config.yaml
n_kv_head: 4
activation: "geglu"
norm_place: "peri"
init: "uniform"
init_std_down: 0.00479
train_tokens: 141600000
Each number is 50 + 12 x the weight over the matrix's rms, rounded and kept within 0 to 99. Layers, rows and columns count from 0.

# down: layer 13 MLP down (transposed), 320x128, rms 0.11, rows 296-304, columns 0-127
# gate: layer 13 MLP gate, 320x128, rms 0.112, rows 297-304, columns 0-127
# up: layer 13 MLP up, 320x128, rms 0.118, rows 297-304, columns 0-127
down296:51 68 41 35 56 48 56 46 31 50 61 48 45 44 61 75 69 43 70 40 71 28 49 64 53 41 36 56 65 67 56 30 43 47 42 53 51 55 53 46 50 38 18 66 74 41 50 54 43 48 39 47 38 46 46 49 29 58 48 61 32 49 55 31 38 56 49 45 47 57 27 61 57 79 43 54 40 57 84 43 41 38 36 30 59 47 54 55 69 62 64 29 53 61 46 60 38 65 20 48 61 21 44 63 66 48 52 57 71 43 50 52 46 49 49 35 64 46 44 41 63 68 63 54 50 83 56 55
gate297:54 54 58 51 53 44 37 60 51 39 34 46 64 38 42 42 57 46 53 47 57 65 57 28 35 49 68 55 49 56 55 66 57 56 38 19 83 66 40 71 55 33 53 34 41 67 56 51 38 46 49 56 75 42 46 76 31 27 49 45 36 55 60 42 30 59 61 35 66 63 54 56 53 42 53 57 63 48 49 73 49 50 44 40 36 53 64 26 46 80 72 46 79 54 51 49 44 62 33 20 14 48 57 55 25 57 56 56 39 54 36 42 44 56 46 45 50 38 47 55 64 41 69 46 55 43 61 49
up297:51 35 49 49 62 57 31 54 70 51 47 57 53 51 40 41 22 36 42 33 34 39 69 44 74 53 53 38 33 53 63 38 49 33 43 31 51 40 34 30 44 34 51 52 36 53 40 26 35 56 54 56 72 58 25 72 75 59 45 43 61 63 72 41 64 48 45 57 36 50 71 35 50 56 33 36 44 34 55 63 46 43 42 72 73 72 36 50 35 77 46 52 47 41 35 54 37 45 61 29 42 50 42 49 27 72 66 42 51 63 50 59 61 46 52 41 51 38 45 52 47 40 67 48 60 48 62 34
down297:48 39 44 65 39 38 71 38 33 53 55 33 44 54 58 67 60 45 63 62 48 61 59 56 44 25 60 57 31 43 48 37 46 47 30 53 71 44 41 70 55 39 64 34 42 44 54 74 59 48 58 41 79 46 71 55 39 59 49 57 47 71 42 67 54 50 49 68 32 63 22 52 51 58 33 55 28 48 64 68 44 66 42 60 31 45 52 28 57 57 60 31 54 60 51 37 34 63 29 58 37 72 34 55 47 43 55 62 61 60 37 43 34 63 63 31 63 64 61 43 61 66 61 64 41 65 49 50
gate298:63 66 58 48 44 50 64 53 48 69 58 44 54 37 46 26 67 29 57 41 53 35 62 41 66 44 39 28 49 55 54 67 50 44 43 41 45 49 49 50 66 44 42 49 62 47 59 37 51 60 46 25 65 61 66 61 49 48 47 72 54 55 60 40 53 45 60 60 53 56 37 29 49 45 50 53 54 81 53 63 59 69 46 63 22 52 41 45 67 59 51 48 62 46 48 63 60 43 38 34 50 41 59 44 46 52 51 64 53 44 72 53 19 64 46 66 69 35 40 56 53 40 55 53 70 42 40 58
up298:47 44 47 59 38 29 65 60 54 55 38 50 56 44 33 41 41 47 56 55 43 59 34 55 53 66 51 59 56 67 62 48 46 46 42 71 56 50 28 34 39 27 40 49 47 35 62 64 45 55 42 50 39 45 44 43 45 49 52 50 42 62 29 57 61 64 48 60 62 50 44 40 40 46 40 43 68 63 56 54 54 57 56 39 56 56 54 51 46 45 64 50 66 36 55 54 39 48 77 65 58 47 33 49 50 38 50 32 42 54 58 26 54 43 52 32 36 45 32 31 61 41 75 41 50 38 65 83
down298:63 54 48 54 43 75 47 51 49 34 50 54 34 61 52 53 51 59 51 41 61 42 53 63 35 51 57 75 41 62 46 59 39 45 50 47 41 33 57 31 46 51 59 60 41 51 62 35 59 47 62 72 56 41 51 36 36 48 50 63 42 42 59 48 31 49 32 40 56 30 51 58 26 55 59 62 44 41 45 47 31 47 51 24 70 45 53 50 37 56 64 29 35 54 56 37 43 38 53 37 53 38 40 50 61 41 63 44 58 49 54 64 54 63 56 24 51 57 48 43 49 49 47 45 59 39 64 32
gate299:46 66 52 57 67 23 69 59 31 44 50 32 39 33 55 42 54 41 48 38 32 22 44 41 38 45 53 65 72 53 44 43 37 47 54 32 25 41 56 59 19 62 53 64 60 56 72 30 46 50 36 45 66 53 35 37 36 26 52 67 56 48 50 52 50 18 68 56 49 75 68 57 56 56 51 35 54 45 20 51 37 50 43 63 52 66 56 36 53 44 33 51 39 40 50 40 57 60 35 49 69 36 41 46 74 61 42 38 59 40 46 73 52 61 51 50 52 62 41 35 67 61 47 70 53 63 50 38
up299:51 58 37 74 66 54 44 70 71 44 65 71 41 49 62 52 59 49 61 37 59 42 30 64 51 44 65 37 62 74 50 58 37 64 56 25 33 66 40 57 57 40 42 76 33 52 64 42 41 51 41 50 47 67 33 30 49 46 57 68 75 41 31 38 44 60 50 43 59 41 78 31 43 55 33 51 44 33 56 52 57 48 49 65 57 46 59 36 70 51 42 42 39 33 57 70 48 66 56 75 40 50 39 61 49 37 48 52 60 37 57 59 37 24 25 36 25 56 46 59 57 62 54 35 30 62 56 31
down299:32 52 43 63 70 55 58 56 68 35 41 53 32 44 55 34 27 29 36 45 53 50 58 66 37 36 80 52 64 69 53 59 58 70 40 23 55 38 58 54 55 12 47 37 36 50 65 37 54 62 39 34 51 51 44 38 39 36 63 37 78 44 47 26 45 50 43 54 63 50 36 55 65 72 54 64 50 57 68 53 63 34 38 47 66 40 73 61 30 38 48 19 29 41 52 60 60 39 37 41 49 36 38 49 44 59 41 47 64 50 25 64 54 36 32 59 33 65 36 36 57 59 72 52 42 42 43 41
gate300:51 42 63 56 67 52 63 44 43 46 35 73 63 50 61 40 55 44 59 46 58 58 47 59 43 66 42 42 55 44 42 61 49 69 44 56 54 38 64 35 38 51 56 61 36 43 57 39 74 55 36 65 35 52 58 35 42 35 52 55 51 40 34 54 36 56 56 49 47 62 54 55 50 11 67 70 45 59 66 41 40 57 38 58 48 37 54 52 58 47 53 52 42 55 29 61 47 65 53 60 65 61 43 45 57 50 47 13 55 40 41 76 48 57 57 39 56 60 45 63 47 47 40 66 32 48 46 46
up300:56 36 57 38 62 33 67 49 50 51 69 43 50 53 44 64 55 72 45 63 58 52 46 47 47 54 57 53 55 53 39 48 46 62 40 44 46 45 63 62 44 53 61 48 55 34 32 45 44 48 36 35 64 49 50 51 44 50 36 41 30 24 73 64 39 55 50 33 47 66 42 32 57 67 37 39 40 43 56 57 51 51 68 58 49 65 60 65 40 77 50 38 64 50 58 34 54 40 46 61 51 38 50 39 50 64 38 54 64 65 68 43 69 49 61 70 49 39 41 71 51 72 29 62 41 81 58 53
down300:55 69 52 43 44 53 56 40 61 37 40 45 36 51 60 63 43 47 57 61 68 54 46 52 45 59 57 45 40 46 37 50 57 59 58 41 51 44 49 48 76 41 71 46 48 62 62 54 61 39 70 54 57 49 62 47 61 27 21 56 60 47 36 49 59 43 61 28 54 41 58 72 54 50 48 73 53 45 59 29 39 57 66 49 42 32 51 62 32 41 62 54 52 46 48 41 44 67 53 48 67 38 44 47 37 52 42 45 54 45 53 74 47 59 36 60 51 53 53 43 26 30 66 32 48 55 41 53
gate301:54 50 35 63 77 61 61 52 58 56 49 42 28 54 47 40 49 43 28 36 40 41 35 72 41 70 40 73 64 58 72 30 54 41 32 41 51 41 43 51 61 31 37 48 42 41 63 50 46 66 38 57 36 29 75 47 44 32 56 73 49 67 22 49 42 43 70 58 50 52 56 65 46 50 54 46 63 41 57 51 52 51 58 51 34 48 67 61 67 34 58 48 35 40 48 43 61 41 34 69 41 41 35 63 32 69 39 46 49 71 49 36 49 48 60 34 57 47 44 58 35 46 51 45 43 74 61 39
up301:68 48 54 40 45 49 59 45 36 53 56 42 42 48 44 75 59 68 59 58 59 58 57 18 54 62 57 62 62 52 36 56 60 53 57 47 33 47 48 51 46 47 50 53 63 58 44 37 34 62 44 64 42 54 52 43 58 38 66 66 62 42 54 56 55 69 46 36 46 44 50 49 43 50 28 71 41 54 40 45 37 37 50 50 50 57 62 57 49 53 35 56 58 54 55 44 51 42 56 57 58 38 44 60 52 43 63 61 49 37 58 62 41 46 31 58 56 67 46 71 44 52 59 61 41 75 35 60
down301:50 38 45 62 52 55 52 58 78 55 53 52 28 58 37 54 56 48 37 38 31 27 52 47 34 69 67 63 58 59 57 25 32 50 37 39 40 45 43 58 49 27 64 44 48 43 59 50 58 41 64 55 40 37 81 56 53 35 46 75 63 47 49 35 34 40 59 54 60 50 60 50 42 54 60 42 59 48 51 59 40 36 51 55 55 45 45 57 37 57 73 51 45 43 42 63 57 48 38 45 42 63 42 33 46 48 35 58 52 72 56 47 48 45 62 50 46 43 52 44 34 49 53 49 37 92 51 39
gate302:50 76 50 27 39 34 68 55 37 63 62 54 62 37 45 58 78 57 46 36 44 36 37 24 61 38 49 49 34 53 50 56 50 42 43 45 61 53 50 57 52 45 41 29 31 57 64 51 62 37 39 38 57 61 54 51 41 49 36 59 45 33 58 61 67 26 55 41 53 45 48 37 53 45 57 61 51 39 20 37 57 57 46 28 37 70 53 32 32 38 39 65 58 41 44 38 39 52 56 53 42 61 51 28 41 45 32 54 58 49 45 73 40 58 38 16 58 39 53 46 59 47 34 63 45 47 47 47
up302:50 53 32 32 68 60 68 45 66 68 48 37 49 39 45 40 44 54 49 37 54 55 76 37 49 48 66 77 41 61 38 58 41 51 66 67 71 54 51 46 45 69 58 44 21 59 55 52 65 49 67 59 48 60 37 49 51 34 39 71 47 69 37 34 29 46 38 39 49 46 46 54 37 54 44 43 57 62 70 63 49 59 40 46 52 43 66 54 49 41 61 51 68 61 64 50 52 55 61 57 50 61 46 30 48 52 44 39 50 50 44 30 63 34 53 33 56 63 45 28 55 57 43 53 68 49 60 38
down302:48 28 59 43 38 44 37 60 30 27 51 57 64 50 55 45 71 46 75 50 25 51 53 65 48 39 38 50 50 69 78 55 53 72 55 62 21 47 42 60 67 45 22 48 49 53 47 49 35 71 55 46 60 26 48 52 56 51 63 58 39 51 42 63 62 52 56 46 53 51 46 42 63 67 54 41 51 54 59 48 46 75 39 60 72 63 47 63 45 63 26 40 43 28 52 46 31 47 44 45 31 58 65 53 58 65 48 59 62 52 46 49 45 45 64 50 42 56 50 29 56 48 50 40 54 58 39 53
gate303:33 93 63 58 42 45 45 42 45 59 40 63 51 34 72 46 56 26 36 33 36 37 49 60 50 47 27 66 51 49 35 52 46 58 24 57 30 37 31 51 49 33 24 51 49 36 49 58 46 23 47 57 62 63 61 55 51 53 40 43 34 51 59 34 54 56 72 26 62 43 62 49 67 66 50 57 47 49 38 59 62 47 58 42 64 63 56 51 48 53 45 43 50 50 55 36 58 43 33 28 65 45 28 48 58 38 58 41 55 28 33 40 61 41 44 14 48 46 56 61 38 44 34 66 43 46 46 48
up303:44 45 48 50 35 27 47 49 43 52 49 38 60 34 48 44 39 64 40 41 56 62 42 21 46 48 61 66 55 59 68 31 52 56 52 37 36 50 59 41 41 42 62 39 62 36 58 62 47 66 39 70 44 46 14 73 51 32 53 68 36 53 70 36 47 69 54 26 57 53 55 61 65 50 51 57 44 59 54 52 58 47 20 57 58 63 57 65 29 51 75 54 53 55 51 51 56 46 47 43 27 47 56 43 17 50 60 48 42 41 43 57 28 37 45 56 66 24 49 45 57 60 69 29 67 38 41 10
down303:35 63 42 38 47 47 44 81 49 52 75 54 61 41 53 35 93 78 54 46 49 44 78 47 39 50 48 68 44 49 68 53 42 44 50 45 63 71 32 48 47 64 51 41 58 49 52 51 40 55 47 47 63 32 52 65 47 61 65 51 76 61 39 38 45 50 49 57 53 61 43 50 49 26 56 55 74 43 56 37 54 52 44 42 50 36 75 50 40 61 66 41 59 31 59 65 52 50 55 53 31 45 59 49 40 61 42 60 31 78 59 57 63 34 62 40 35 54 21 61 49 52 45 32 49 54 69 54
gate304:50 51 48 57 36 54 54 84 64 55 50 49 48 45 54 40 54 44 33 32 25 43 44 61 58 69 43 72 74 32 41 47 61 49 44 49 48 84 41 44 50 53 46 43 55 43 67 55 34 61 62 45 78 60 61 55 57 50 51 26 60 57 54 54 64 38 20 35 73 44 70 58 53 51 49 51 41 54 64 51 45 39 45 58 58 61 43 43 47 48 42 42 74 60 44 71 58 48 55 45 42 84 55 73 72 49 60 47 41 39 32 57 59 48 62 52 43 49 31 47 45 49 39 63 72 66 61 49
up304:38 55 66 43 55 48 42 38 47 30 49 63 54 44 46 64 41 57 50 50 59 51 58 40 28 44 55 71 59 25 66 38 40 59 30 74 51 47 68 48 59 59 38 55 68 44 29 60 64 52 42 80 50 47 42 44 66 89 59 72 54 60 49 41 23 70 67 51 55 51 48 59 40 60 67 46 71 49 49 59 74 58 73 39 42 43 55 34 44 46 77 50 54 47 50 48 59 28 68 43 85 39 25 48 47 57 51 47 46 72 58 57 40 63 69 75 52 58 69 58 57 57 48 40 42 60 58 48
down304:53 59 55 41 58 70 28 46 37 54 60 42 38 54 32 52 47 52 42 56 49 65 53 60 34 34 70 43 54 66 56 47 42 50 47 33 83 06 57 34 47 37 52 78 66 42 39 42 53 52 57 51 31 54 44 60 54 49 81 64 34 45 53 47 50 48 62 68 53 41 44 59 49 42 53 64 53 44 40 27 57 72 59 45 31 34 45 51 46 59 74 69 64 38 63 43 28 60 58 48 61 45 47 39 31 66 48 61 42 60 61 50 58 59 51 59 50 59 67 51 61 64 72 29 58 69 40 35